Each number is 500 + 25 x the weight over its row's rms, rounded and kept within 0 to 999. Layers, rows and columns count from 0. Numbers have three digits each. The size before them is the row's rms in percent of the matrix's.

# layer 2 MLP up, 384x96, rms 0.144, rows 251-383, columns 0-95
096:498509500531481495468491509471502485501520501472494468542473475508485506512510488497439506501526462516515517521531469510483528479470533496489447506481474461502478530491487509519501475469519576544524494529539486495538463515497463500519476539510451513454443488488528508493516523511497493516
092:509505511535500475508498558461492480527527509543487475488509518496492465494475504497474455525491454525465506511494499475488507519475532502522483462517501511475531532496496499549511568502505533500506458500533499496510458517529462484474506490525489487488490513494483536455521465437528457511
088:495483514468457521512528526509465516516497479507483457506530482507480456488488515487535443530536480506524510494507549535485477501514490464540469417516461555490534497528497502506492507529466476514499487469512494475486482529502516491493486523514513499509491501554484470510516495503555483487
100:519471472510487470503511542489496489514512522483545444486494496510522484492486512511473469516492502497465508517487501506477496489485524516477501493497446564474516545526497501558524539540509511489524479495495468565527454523517535545468506510533504488485472484520476488476526483470539473504
095:477521526489481510508467500513459490530477522492539488445491458507513487498467497475510494505519506490481495505484509535507529494462479491496513493466509499493572548497477532514500489511561517540478446460502482527477488530535527514470507473532550530503479497492462549479506479517501485489
111:516475479481470515544502496494456458491502511530521480462491478521491513524466511545531481501492492527497480499490560501518525514497508468527517466496464560470500467525476510528503478517524511467469473441495470465521473548518479494476462542523525533479477514499501496499526486489516487518
112:531468501520468466502461526492457498522448538529499468484489504523485461526484512561461479481532497485465530517563502536507499483482539533479478448499511488482507549492507506489488505541476533546500523482511495490496516519525491524507476523478505547506481507521496495521509502501474470485
069:495488520496473488502516547471478474540502519507518482479511471516525448545480515517469485496508494498476489525543476482479531457472534512507508484490463503487532498538514514502486519496499480538515505448481472522528495505513509486439456495557492537456460462460507486469509488493530492508
098:549490522483472475488526520485512511481495457524496480473507472533489486501516516447498474490468458485469505536519493522488533492524487529475485527461485522480512523498480543454532537541534496498504494469507483477526527500534485486487530518534462537479482462481455502485545484520486462512
094:488468499462515504516465528521473471538515501506489469490508546523488503534514481558485502510529483493491504493517517531506513491519511521497462435492495481493548532525473482496498476514481495558500504483511433482487472567495498476509478493494490548503457504475521487491528522499511477548
106:504492527509507454447491530469502466532464535471490472485529477492568448511488524526501467501499488512471546482482541499495505490467501502496504488470531488468504542519492493493518495522524530461478454503499482545542515515489524495514485459519538535474509483487456519493483486506493480522
120:496489480469489513496527501506445486515537454481498508528541459475465497531503523496494511492504521495497464517538470541504505481532536523498465488527453513528506467565499551501501531561515486504519491446531469512492484513483476501483526470518479511502466509516479488505497483457500473493
105:522478503505487465523481520492508481518487453507501520539467542495484532503495555481501486485554447557489511480522476501506489472516499457493485509488515502471499507528471504475526511503504525535491473510462505489589525516507451525488499471500476491484490458489493495495534462505537479493
099:501534544504478526482443501497460472535469510527498465472528463489547476510468497528499498483536500500492516508519509482503508486468502548518500484460502534472530480505498538527482510498522489497508479477496473515521447506516550510512493464514565527484456539508464517518507460489510527502
113:506508515493503497502469527497441504489493505483537484479487445496495480529482540492488495473462513466449519489485559505464490480466549553503454500523519520498527512493511530515517490505553541499492472491481516528521496502513505537486496513530502493482507496452484527467509498483527433510
090:495465474502497479491525497498474498501474472508512508445477505530519482506481499510498477504505478500507473518498488485471509477465533480534467499509464532482542542542469509550534525542492502488511441497539492513514484530484515506462493491520500509513465468470472529491522501468524410484
096:519465491526452506526505471481483523524541531488498502486512491475512498497506505514451486455509525540508512549559455492505528538485525475489476476471491546471492498565503487484495496521513483480463489470479454506491511513473483478498433516505497474464502477533473493511473498487498484521
097:511538479525471514469496541477520486527459521544488469504482487507518532480489525471463481478526499500496490524499512484466513503540542528498472514441454517474498506501500496501519491470486543503529525495487522500490439459511541496482511482471487504484467511519436555484479474503504517521
124:487435461501515503478476509504476476509535507487499481467508491485495508510511542505526436523507445503510524503486486501479501499520514501490482468528476546502542540516507509562510534516505527486470478476477491504512491570519529464499477500512517509495495480505494508477521510440552492463
095:488505487490474496520479506494446464514497494463538485496542466522515501527477505534456535492489515513503493508553514508505529451495518523533475484482459473484497496553488504513513490550533495551506502473505456491524523557459501510505488522500473542502491467519510468512523488483472454500
072:527496503499475479456477498484458474512513508535497527459478495513522460542461512496478483488477480516466473565539496495473481451503485479515468486460457537504517493535453502517499530517498495520511502455481503543498499498508511520462476503567509510492478468490492504497521464481528499524
109:495511494517457508488474497497537500503469527478498491469543463536538463552460512526504501497530486499517505505510558483477532518488542495479471510483499531467528490540498552522517498541465499465526463460493501507498468506503541512488498541499508527461488463485516523485478510478473475469
102:502488529493514475419474509494501499498498469535506460502514539533482491514509518506454500470468533509467504516497527533473498469465484480517517447467508516496562514519496528525499522521511524524540482519542538501535518510528499521467478500493523539502483507478488563497500501473516497483
086:517463492527502507482512498476476482496524510500529491468473488507519488501449528537457478527505469524487451493489519505478496490521543487532476485514484535499551528496485520533560574516549507477517524493512490520494504513506499490474481501515496524479479498482493512477562507461535461537
119:493471477555500506503515526502518476490424534530491501440509496530483480538487503550510496482496500491472550534520524535460507482506536524500466450497492494512517515515478527495492519540475514544528490502525475520503509510503539509486495506486516546505492454497480527497476460506485460500
113:505498518505506495500511507491470487537513471472496504513503512529492523543491495489481498511530498481497481520517508469505568522519506527489471536472483531465522502529468544474489489547503507538511479486489424487522478507541457497479525499496475518457439495462485524455502499499460461485
094:490491516517493510481513540485502478512509482488495430492552503529525462468510512463536502507495460527499511503539513548527506444505500517518513465505467532500494436515433506501518495510530507485479489457514472502472472514511549488510510511530489510490491545525502462513516475470485487502
086:482428507513473517491511513501443452520489540469536484470519474499537467506492518507484494511516459541493505535519499511478530489459517507507495468513460533504516493510515503537548534515498528503498502503521450517520490517478522499506516511543460548479478469521487509480524495493549476515
098:502476497492529518499483487495493490480503455479533503450519477494517510549480482511517516535474474559523495498488473504516523496465490461517526492515469542488530489538486529507516537511513510467515424515487476495502488543537483463499497511526499523503483476504526500516510472458558526547
129:511470494512505518475494489476526482497497489509527449492495503493476494522501532494495516493482489514490533542474542562499546499493553488511518546466488506485519504491453469490491518490523500490587501499474467498529513513471534498474485506519503528486458513498481548471523512443521500534
094:510480506528465500461462533503492500491500540513503474544535493531485489486518499534442481486488466506482513568546492484441477495477515530486474498495465506518514509501514511503520496515502493537551484489509524542515488515522502535467457516521512496477491453508481521480521469462483455485
104:499501491476466521505530472512506498479507499489502497529498517508472531468485505486495483480482520533513460546539494547475487525545521493547468477491487490468504448524483521482513523541541496506557505468467486498548450479494475469494516526514451510480467507510526509481508514455528495532
105:508481504535503496452521559447482484481495548516533467489478511523538465502509544533449526469527519493517510525501484464481507448485510457485500507453506487515526500523454507503507485471508515494510500513534463529496517531538468543481483501515504511491521473486497481507544495523491488473
108:501508501495500518456508507497481472507502544471506518513483522530504482525470495551461483437516522507461540473455501531499490461480493517514487485467505474449577537513470521505517488497528550496487518482525461527528516512480484533504468495483502513469476489469516493505494489524470498532
114:478534526570458465485475489472491505526460496510498486513531484504531461543477510554455506511510485485461519530541508487506490461489487517491497470495499482500521530530445530476515517528514495506531447502503522511490505510532480548512538474525494541506483502460493503477519486507492529493
115:497481463487491458462520516456496491486492499477488494522478442501532490519470513529514448526443475458517511479464486516502471513442500492525489492510462537488499517489521502530550550507495494463550500498497516513540516508495491473501503486511528538503490478483477519494525469491516449521
103:513442498492467509519477498510507490527507513496539515490558444525537477515483520524485483536473483534497471485460544524485523516524524529481501448503483508509494487522496495493532501530495500467482505433465484492526469525464537518496496519517461506514529486500513546528497485503492450517
097:546479510528474471484482545479500459492507512526495458520501491494521492529491500515442540464507482526501517500535480469478473482451522487466455537456498513488504539520474534500503486493497519528551527520527493516501467509493495549519472548504516497449475472504483528495486507518468493504
122:514508488487488451466530504488516506508493464535493526487492495476517485516488554480467520517477477504513525520504498465502563516517508500516505507475467508488495525519502508494512557511564538506556489497524509524525502502514486472466485479506494494460479515447469535420517507489499476475
094:506535528584500486478532553474507496489469510556493484515509488465482463489505501514468518501550490483475509494458492518483468473520490526510459463515478530524461517502460528491515491500502465497502522511509506495505463518542483524490526516496505494487456501517476470467516479503537545525
117:513488507511454437514447487477497497483448510527553512511503512557558501509488521534501460461488474473504531508478515522462507491495481508509504463478508514469509526495442517476517492525493482473502510485521465489504510510506514561479498532528465522500450521497482505472514522507505505509
089:502469466490501493519483495489466488540477522458493501484525469493504477509452499539463482483510477510487510499518527537513490444434533516544454492488504531509513503492510535541509509525511525524497491494524430489532458530476471509500509508523495534497477497520474497472502461505515447498
097:514516462498507493457516515481525505513460467536492496473466493507518503532525526499475504474480484482512533559513472497492520497497530524467494491477475532475512536526503497489521532557494527519500505484505480495532476516526502525497498532506471553464481495454425519445479479501480485527
074:533480532538501501437488554475478471483534518485491465484509473495524489483501505500497512500519532507489498521540486493464513508509512472522514511464510503469537513487484525558542522513473473540515524492498487516480475522520501516481463529489529546475457492476478495498534438466497465525
102:500502492523492475512513512526519473531489519521471485501483539552504493476503514504465512513519498498496489502500475458481464501496564509480491505507431538530494489521472491506510503502466526512500485476462461527497457521560496490468530550511468478461451497486468508494508512454514453510
106:473501471507466552504437470499473485491469523472501523487495496525529460536434479477452513516495511527490495520504517485486525497481505552512528506457487483488522466512501505513491478542510488505490475487501445484495475520482531516481528494494487555495501507518507506505544474534471449520
086:521488508543458520474539521512518502548502518520524477460506474485543506510452533511443464533510526496476465498489506475475524472507528498522493506485471501476525501543495488543532508521508485479515490497525482520499484521468510523446494515512491521470471468465456535462494488470516465488
094:485488525479459487451457569471467474519502536512513460518499511500523531524504494531521491457479507501493516514486511513460494505506479510537433504459489528505535519483513516500524494479497514529548474499512491510510450499508516486489499506503518512478451461511448500457534477482517504479
112:534505518533506447469455508502492507487430524498477500452497485503520408513482493503519499453498492476482535497503519519499489474462482503509507465478496488460508519494469514493487514545493503504470461507516493527532507520550516522475505494498540502468469514459497522501510496530518499534
101:528512490528491519497486502498483511531467546496495451443536504499497472499487489530510517481533544513478522539548482541498506442507562473475505502470501516501520494484442472540500501513473531523482513515535509524483465522469548500476514468491506504457496522513488468499514505491506482519
102:532490462492498517487509520472507495528524456533534445482497508493512487508484519491450485520492430522472519510461498501471524522481498471502506492503475502511501528503489509518537519533519532486520440458489494521558493487533499507506505494557487495467481494511465476488522482467552474540
111:551501513496481486469481551491458501536506498467489469498516498535544481488505499482437535488496481505500477506557496482480498469454534518500466473463504506482502547516487533537510510494493533507501519522533495521508491496511494557475447532486501475467478501546449497488509495501513493498
092:498482475511515459514487536520464505519485501509502479489496497551534483504480490494484503477479471523457494526518514512475526466472530482526505506489461552483490525551486540536531500511504509502504467472516446564500476494519501547470467502509537527475486503498472530495490482470521446471
102:506494501506519495457472520503504467482437469485529522517499481518507443505503523493466484490503528485495517541516519535475505497462501521494525442484478502543531490538509533517494490566497514513485484496488474521542503525484520525477466542513491559493496465508446513481492485491520463500
088:483454505487446486479495549499480463522473481528518480479549465531510492522485525514519487503523483510502489495501517497503516483516516513516471471502506544505501491481464507516534540516489520536495478460513486519475505518508527507461449544514515523466461492532464491445534441513495490533
113:474488500498510462511465527512464484494482499487506485495507493485480505535501478531504497467520523554487507503547509473507514437491513519505466465491512510519534520541495513532501504528470517528489448493510476504481499563504507507471475547481563546461490477501491508521516475486494434512
099:551512518491500528505521501508492465494462502509526458490503496505499509480519503506488471499492453528529493550520508511477486509514518489475449475466492530524494558523485499559539504476522506536546493505474537530480500478489525465493437505530531481517520453524474529473519512498467508489
128:498485505467495487496512536505534498500518478486463512524481479527482465534483566459520517526477509490478494498480484509479516497529505523513508506476476498486503470533477489479505504542519540521573499486492503488562493503504500469485515466513445540462479507451515516449515525461486513527
081:499510512517465515468481525488465502498501515482497507471521504505482483522456516522507470509515511492474463528531498519471504484485532516529493481499469537475506488554478555543541555539529489469531479473484472498502497512526546517486460532532491510464504504495456518484531513480539460532
093:474476499495483523464450503501497513504517513517509453493526500488479475497470477493515530508502449525472496533542514546473512475491473508519511472498425488525541525497475517507491526510482478545511493479511504535488513493534522510477499486537511551483459442515506487449497492495512460467
076:516482473511464516466498508455482474540530527534536467498489478485517481523441529504493478495484520506521493521484486533494523525467536514531464525477455504451500468489470514510532513508523498514529471474518508521495467516474533472466465471533477524494455476467500518495512459487530490521
105:486473515536511472493491483508461488552464526494499476493454517496507438519511509524441464503531487479511498499500511554468530510528495462487497504482515527494530554510489498471505516508493527523516463504513418505502485537512533495470533521528525495490465515473510506496495489476518475522
109:508508487541481522497531510487524449559498508461484493486493499528500499532483491532494516510519487512473523514497476513514529484493510500476473532450464534486505489508520522505520502503472508509480514507469478489500413559504521480484488550522491538481449467489506513478530500510484500565
102:502496513530478517482480468481498482525458478537495489455529486497510512509512519529506500493529509476494545508556518515510544519492510575478479501462475527477518496506516538503493512509466503529532514474501457508509426511492547472485479518499515491467463485468465499492485484451482499515
098:514470472515458501509496531493504455534517516519542497493526461509542486533437541536496522507470498522493482508475536524478512501496512498539480497504452502496528503516482502507526525544505531481516477450493494496524492508501501524474443469563493522478486480495517533495551473489526506510
086:489492500538480497465503481453456491533479514496511492487483448483481470538475500523483482511488474475498506551483474509511556512478509495523498476485456521487542504514487510537524512509509499490520486478520461495525459549529512529494515505514448539490490462482472495462520463449526477529
075:504460489531494517482492522451450455514495503504492469486502499495514481498451516489494468488469517521524480530541527535501501509515514539534514481489482543519511473515489504537518513555519495495554494493492496511513472529504527523471503510557516514473463467513474478507546499485561464495
096:562471474467448507493534484479509503515464577506501512479488514553522488480454538516521499474489504508466507485492500499499511465525474508538493525513439500447524485529466525472523494514454496489487486523482474513490500507481507506514500531499551500522490474460483513476496494499528491505
103:493533517494501485486503550473515458511498542541553482506444499537506519505497526531493490509489477523489489506472498493465503469518491533527499519455429542455517469550492513484518528470532544471521510498500505507525487486508513514501496484498534491488497519441498516459490518503480469514
124:505430491510477487497476520513464486527509509504513442470488512499501495488502490536501443505514485507521521491483490511501496509528502498497493461542469522497536530518510503560497546551500501494499462476491483499490481551506564506505514497520495535507494479523507524485506496439569501479
108:495501532491518441455500514499465484479529530487564487481488491515522491486495525567462468481496507506522521500478502486494483448453518531499450471474501510487557519519487522530522509505520494497507511506481483493510464495517518504478496544509527505508500431482517551465498508490485481493
106:495486484554503524469479508480484492501458485520489487501531478500534444545509520471479515501474463486486479524500518486505548499493521543545510510492452502476504500539473517511500508549509490515550475481525470483545485512511508535485499515506478557486468495452455522485523505477523472506
088:493450475502481505477510533464472466520485540526525495474518447531526508491468492542472504516485523475524485539504501494495527499478524537543485467498460551479512523484525528571511538518519500516505470495512467483510507498558514494475494525502538502475509486501511515489514464471518507527
084:501501488521512487493505511518469473520507527488479455528536451509526459510491505490494493465486523524469486520532514543467461466488513540485480487459452480517514515497522512517533499553538525501495503466551482487500486547511529487479495494501489544505456475490484529461544471487532492518
087:500483490501489474508523532477489452499499502526558502492504517543525450510493540544497502479487465512458506503467514473494481488506550508530513517492498493465527472484444505522544550499511528487486503492485515509531510494529523523481489465523505529469504503454487521458554459479511485528
094:490466525495502487492498485502500485490462559528525498521514504538526472481521522521434505447527509488515537513514463524481532471467472507489496516445485470551554497464504487490497483471492522529538527493529445513502480519481517544511476510513484538482497496480488509535514510493480516498
075:505487497492453479491535531465452486521507494498496507491472490502517495529482517488468478518488480514484474515494523473468513475458513486508485465481479548473539547522494509529527547559488538497519480492486492513509473509490505498488516498557500498495499488469434504503518494448573493488
094:524434488537464498509450502481535492515432495520542514503482531496522510521495484515469507477480506530486499510473510546445502509486499516486509526511506478484491489476499551515506490504495522547493464495496469482509507490529514535497483535487482502515468477458493517513511439482520438509
097:491437469516475444504508551488488462519517510472523506519543471493496464543482525516508492532498485536493498519493540530505531517506499487505435489504477529462509509497500512497551504503545543490509481503514484523529482517545501509485467514537461508467478502487492544513493486491489465468
094:516465491468496450480505487509480488475546454470488476507505447462483518465475522530487469502476521498518480521490515504519524480468522539506449500521476516510524505528511498518502548559503508495533499477515455513534507509470495442470511493499506491492490475526529480500500490446529464475
095:499503480521486517484499542505479503529475519530551447540538490573505502484463485499498530494489496524455483532549540547456500491521519490530447486504466462493506480500504489526508512521513498526482492501505499501508511474460495540456502479484485478509485485485486518484539514478509468460
105:556498500486456488446489489467495473481506531553543495494476512530501480502488532527493472494508477527458519512489505526526474455446556487526511497446500475496550529478497498503515496524483497489462504497511497457553493527482504504514450532509539507505515497511471502500512496511476517513
110:524529490495471506473501512479507483493490523544573481518520457527491495483481512573488520484502456525472532506511525511510513442437512530521465520502503474480524504480502476532524505513492505512516519510535548500487517488455524496507458482492519532477496464511495513468488497532483477517
123:525524527524488498461496537478493507487504461556511502480502472517497465535485541492498522497479467481481541531476493507488520487473513489514520520505485487490500456507473527495491547489570500505540474485519518501518520489513516467463526462506535546488489485443454550475503491497475519479
096:472434464519476487518503505512480491510498485467519476491507463518516512534469519516497447484510509499476518526525495512478514502515493522501476473516496516467515510518479474504502498521468477521515518511520478560473488575501501464514507533487518517510532439528487486522496488445555458483
110:517522486546489465466542593449462485522534505531539468506476504513531482524480498538483504531509481512508539494494461490523486446472507493507495513472489532478545485502508515540528521481510506491478521481533511498487507502545527491515489518488541521528492490517498474489531513497490498500
102:555516472532467506465517518467495499501465551463518449481527452507489502516490484495528470515524447517470533510476494488520486507464512487521468468490492525462520517506472509499506500523498489457502500498500456532504463521475534510517516482503559534489525463514480516475489477473517526473
114:525519499523471499446481558505520483505491517554473512497494450480526477520482532505487492472473481481451567515514513482481516482498517499506492486495517547533485514481482516469491528513474523529532508480489540553503488494536510530507521493505505527462510464473443500478493464490507494522
115:546483495525505484454484550465466470536498492516488480498500462484503507525517523462433505511477513478506489515536478510496503489469513521474497506491478496505515534555473515500497521519490547522484501491523483493517482520508497577472444512484510527499476483507435514462530512511483512493
098:475500490509495469504490536483500465497492469475489498527555441499517484531466485497512486517488508456545492526462487494517533483512512453494460462505467557497510491492511507493537488518503461515521513484558558559474486503509502459490526515539464530515516503506507491505482512500517477501
094:543515496557499505493512541476489499487459516524506508516498474514470463503515517536506512470564492525502541552516516486480494474480555469480473519497471512491516528507485499521495486537477514494501532481498528496522470514492494503464515526481518464476478441489542541522482462514464470485
100:557507494486510484454518557471531506485468506548553511486510471517536467487474548486497497519482470493463539508465479480484518462513510468509503454516501504548506499476468502499528484477508483503482505477503556492500503507508521520501491460499482509505534462474460500437482493504499519491
106:508492463500495478528544546488485464509506530494514502447525512521495481504490505510502464523511474530478501490541509508482553496498514476527471482466500540467481543532471510545541541502494529525492474485478471522490474533516505532477498502533450516493476467534475509494517515461534495543
097:514455474488466465510508536476504459507510489480526520484511483514504493533453520522466492507505504510467463533479527518473488480506534478502454456479489536494526518542487527520533508524524523520519498449479463527499493547491475545473489514505480510507480487463452513485487470497510442502
082:495482480509472476444501520448488464488500467497549503497525500520498462500467517500493488511504499495510466510503467488489496528478514468517484492488489514506495467542504499512545526529552500489568486445506478515516484485504499514489522480520487580495456492509470545496519463476524470512
116:498478487546482480497526494497516480501500516524501490467526495510505497526457498508427467498519486510493477533478499497464539483477534507534463513470458539498490497554488499528506503551501535474532465498511480504533494530530506531497460495514523538475474492476456502464526504457525464499
082:512454525516503493445513516457517497524513513529500480458530470522552452507500533499458476524468505507517509518513485493476507516479494515536519470502462503472531488519491535531542487515533523512558508489528506508532502530513521509448486510520480549502472483454462493499525504488503482524
099:513487521469465478481510530484456447499517519527506516464500509525505496520509533520474486493512495540467516512546475487502499478507520489508508484503456522469534529538461467481498522489536548496505515487508449463494443523552549499497504504513518498475478494455505512480538460503502472479
092:482461480523466485478493489486468483499521506485498464490487502488478516514502534478467451494497508505513517497508509531496471519497508487482488508521499562492538497532518511583520535518536497488501484497509489515507487552491540510459514513533523495503501462492501518489564484415531492514
080:518511489484495479502507515478482457519507478514516511476496488531504471505457540491491482518464533483506496490488487502475491476486537509498490493522477563473541498544489495541513556527515521473541482482494496510503513530479468520486499456560510509457508496472488495474526484425557485500
098:512479508443491511516490484512521476514467513499517479544536539523513465493501524493521514517493469529478467524488529530457493508476485516490457526491440513545467455503518512491496478505529550516495485473517496497562506485482494535492507498510503515471477504465530540485495485470465447480
098:527466478456503493514489478505525481503484503480485544447530503515503474492473527521471482479483505517485502513497480518531511463502471490513523502461503492460532521557448497452525537520513507485468477496522464483543519508506498499482505539489521506449495537512527540518528496511551512547
118:521475473507467515472534533502534467535504523520487442446555463509487477489481517515461509519515497538477514505505506490509548444493523459489497503497464528502498468509482479512536487483522523494495484488501530525500454507534539485493482468524529511451489502443484518471506513504506499499
107:541457523518475479493492508468502458520508489490528468447506466516543434528505524568516523464478478522516483494524494534514509459444498536500477471470504478498521487491490545531505471486478507513477498483519489503501502512511512510486469512512507542481501472484523501515512449513466518488
105:509491529502461467501460498499446502487513516538529509480520513541548470528488525528478536472548467509481517505516495524482530488477503521498477508500480469461533517466448488489499508488520524539488479477549498471513521502475501533499484479506509518476506472461476542509532527486514442493
101:489479525438500500510505490505494508506505496499481486501490446494474527524479484506548490500461522466517463530545496544508532491528508498521469492493492495556523524545519518489519502556475485561480484480535489517481485536485449501482514487504490519497426507487486498494513481496533481531
084:518435482513498500483531547462515455501508489514499513475534494528502495516478540544469446498513499529469480508466500508490501482502536529535477518510486523498515504494507510561517539535520518482513454463500477481514458486529501504484511492527521509497501465462453553467515491473509501504
094:497524519556502477475494527480440507482503468495524491479487525528506468484479479552459512496519498460486524519554461474500464470484505554502505491496439493493537527507479492521482518537475474520506479484532477488479496514496486514497492514494514526490463482450476532482499515493510440497
091:522504540498514491509523528464539520491480490498518482469476456532532531487495499466482486497477473457508560497498512522472522510522478508506501520492445547505508458487522527501511508490509466516488545457503495500506482496558566507467497534520525474494493483462496462486479506494514468536
110:514475507540490501507523545496496516518526472527509459499501465469516488505463521490444448512491468498473468507477495486463499519505515532526462482502460553505495530506486477504524519533519495496549466508504525502518485490520483523468471471515499508503495484485473540450531519455553472528
091:553503473499474499501493498486512489526492503542480524508503507501545496529469526478475512457518460506494496510549507463526525532498528545494482537461479509522493521561476522515515501524464467491457479488495494506518470529509501529516453533534520509485504487483426479494476500488500460515
104:522485480493520477480499519491501500488497473503529525499535476533527446532497531468449496510473473495489489549461490517504524499473512518523510495472467499498488488552503502509516530543522516514536489483499495503562519492499531521480509503494459504434445507491469547449525479499499471516
107:558465494479462511495532497478496502492481550498497472483500477519468517519520490570502505467470501522462490503524552541506538513510548487502489511464495535486503475526480500481528491537477523503472497477501470473482473555517518490477457526486494545469518499487492496443500497520502499499
087:505464470505464494474515540466458461543473523500522453484500484507518508488511493478469494511508489514508481532500505476509525494486501495534476512500483543501526496501496480567525524496486525501500483494523465550519462557541530491499497472504529532474467483520447515473549502504497457479
098:488468497510477478506534494488513502509516507516520522485496490481520445530479534553464524499504452518512505493498476520493559518483487484534460500475500490498514540544490478527519527494539538492525508471549480496528487506476504522491500524559480517468459476468473554501523480484525468487
087:486473499545494481497518538479461488540505512473512450478502493503501463531486505513501472491525491500498483514525509507499520520471550475478489505507446510531530474538487500555497512524512558492500460458533480525528454548494539498482489495508512514504465472482463491483532506455531476500
107:531512502545431481497482487479489480530506487478500462479505498528506517495486486508483483442517481479486492509489528492510528531460476529499470516452505556472503503492487518488526513522499489484564483461509495508482431547537491479502501533502541483449481505500496527527488509498505530513
109:517489501532445463455479532494457460534513525515522477523533516497553473514489517494493480489537497537511496496539519513469491465487522537482470516472470497520514525483450494507524497490508521536508494476522463513502499542507517522505482505498548490499470459481462539515485509461503459476
093:519521522512484470491489540487508516522451489521480489508470493558509489506514519552499504453501497454471524547513526482490516532503489542518489471505493497479490514492482496499473551527486506515513518503513456509512492504481513514459516532502432534487428483508449524504485521525502497535
102:494504512522500481497471517455469468472507496526552459461473499490513474499470495538468507475486486540497461505480542533506525451483497473520526481500436519474553503512477505540542541508529544492478482491489456516513491520504528500498480488503500506484503494470492508495536510475513452522
082:492445496508494495447456504467472485515510534518500483487535461533508496541465493537466475499502471486458480532515526491505527486450533498518474496466454500510500483519467501517507518518534514486507496483510489510480436527493496533450508482510497509465493498475508497446541484509498453486
096:547503484499480485498503553490471491497489496512560480476489511545527441500484505541505512460524462507482486544512505529488494491440538487509504477468499509472526496499466496500506538536532494504481469496520519507540488535515522529475476494520544524484503474487485544483496458491502450504
107:540492490487511487495527530458543492479496515532500478484466447543484499506495524513496510514432513466472483528459502514469499474511513534512511503465439531484491505492531539520488550505506508498526517497481510530521520489542527510468514472522487502491472467507474491451534505505505461536
085:513480490529458466510516514474478478497503512516494514469521498480537477502477494497480526516489483499485497501500519480482551497507501500525431480494505526499511473475509553561554506489522528479525492475507509503520427540500473519488454495499488555458481513472507526483526467483532516478
097:549485493517437459492514490495529520511488459563475488539516507527502465503505506488480510448494499489518525537514458559498495495496526505475480534494457527486478487481484480528531510472472487509522486473498526515512509475535483520466524477503443516499480469481488475478497505478492457519
107:498488471548472507505517521496499496528498499500494504431517500499506497556441496487474467501478471512497472544460519484495548497517508494520469505491455541480521528527478520519499529516527534505505487473502459504535505521523476502472451518521496509473446498487494512487513478478568505509
095:469504493497508505538437492507492465539477528497507515501496464476552476496492496490523517473516521549482492497489470533519536474469503448520518508515504512500522482511497518540521483520464497540484465510474517530490455549536484477468465522479491511503488459521486478514524523512480451542
093:504522473487498473504498487462492497530512516476525528541527483492505485529500490515511524508509498525511471507475457523546517479468480469540454529474470531460482496485477489479529511540516508457544481447493467523520497510484476477469453475538496496528442515490494527501528496501457469514
078:488507504508497460508497490468462464519473498484539498483506485491465489506474533502505494509470515525522517545501521548480556487509547482542464501478482505477522522514524506542517538479513482523543474494494454507513501544516518516464508499552462497472465480516506516503549475471515454495
108:514517491554499472492515517449546456500483457489505472466494474486463532483513523500528507468497462512467548530488508486496505519494529528530485502507465529451501483504537496520490495507493498523480534481454526502514485523522558453500501498489518520432504501509535517477526515498523517507
098:507543513548499475496514534497459475488521518551537481499500461509489486499499507513470513469508498483474505520506484496520499431464527548533472488462514496474522472493494513487511487530552527520478518496502467488485467505475522519515501487483500544467470493528509493420516503480494467527
124:495480506488492479511474515494455451505493471493509482477523474522501521501490493544507480497485524518491497498490534520513525524479485509485485488468465556466527524516483521499505548564501536506497473458493470503497465536538466525464456537522530553492482513491495535467525473507528472527
083:483505467503513468517501491436474495494507518478529500502518488505533501551463524483482482506483508531493533515484551517484504471484487514503504530498487463516519489542502516521548521486530523468564508475478510478546476529458520518444483520517471511452470465507481503492535480527484494516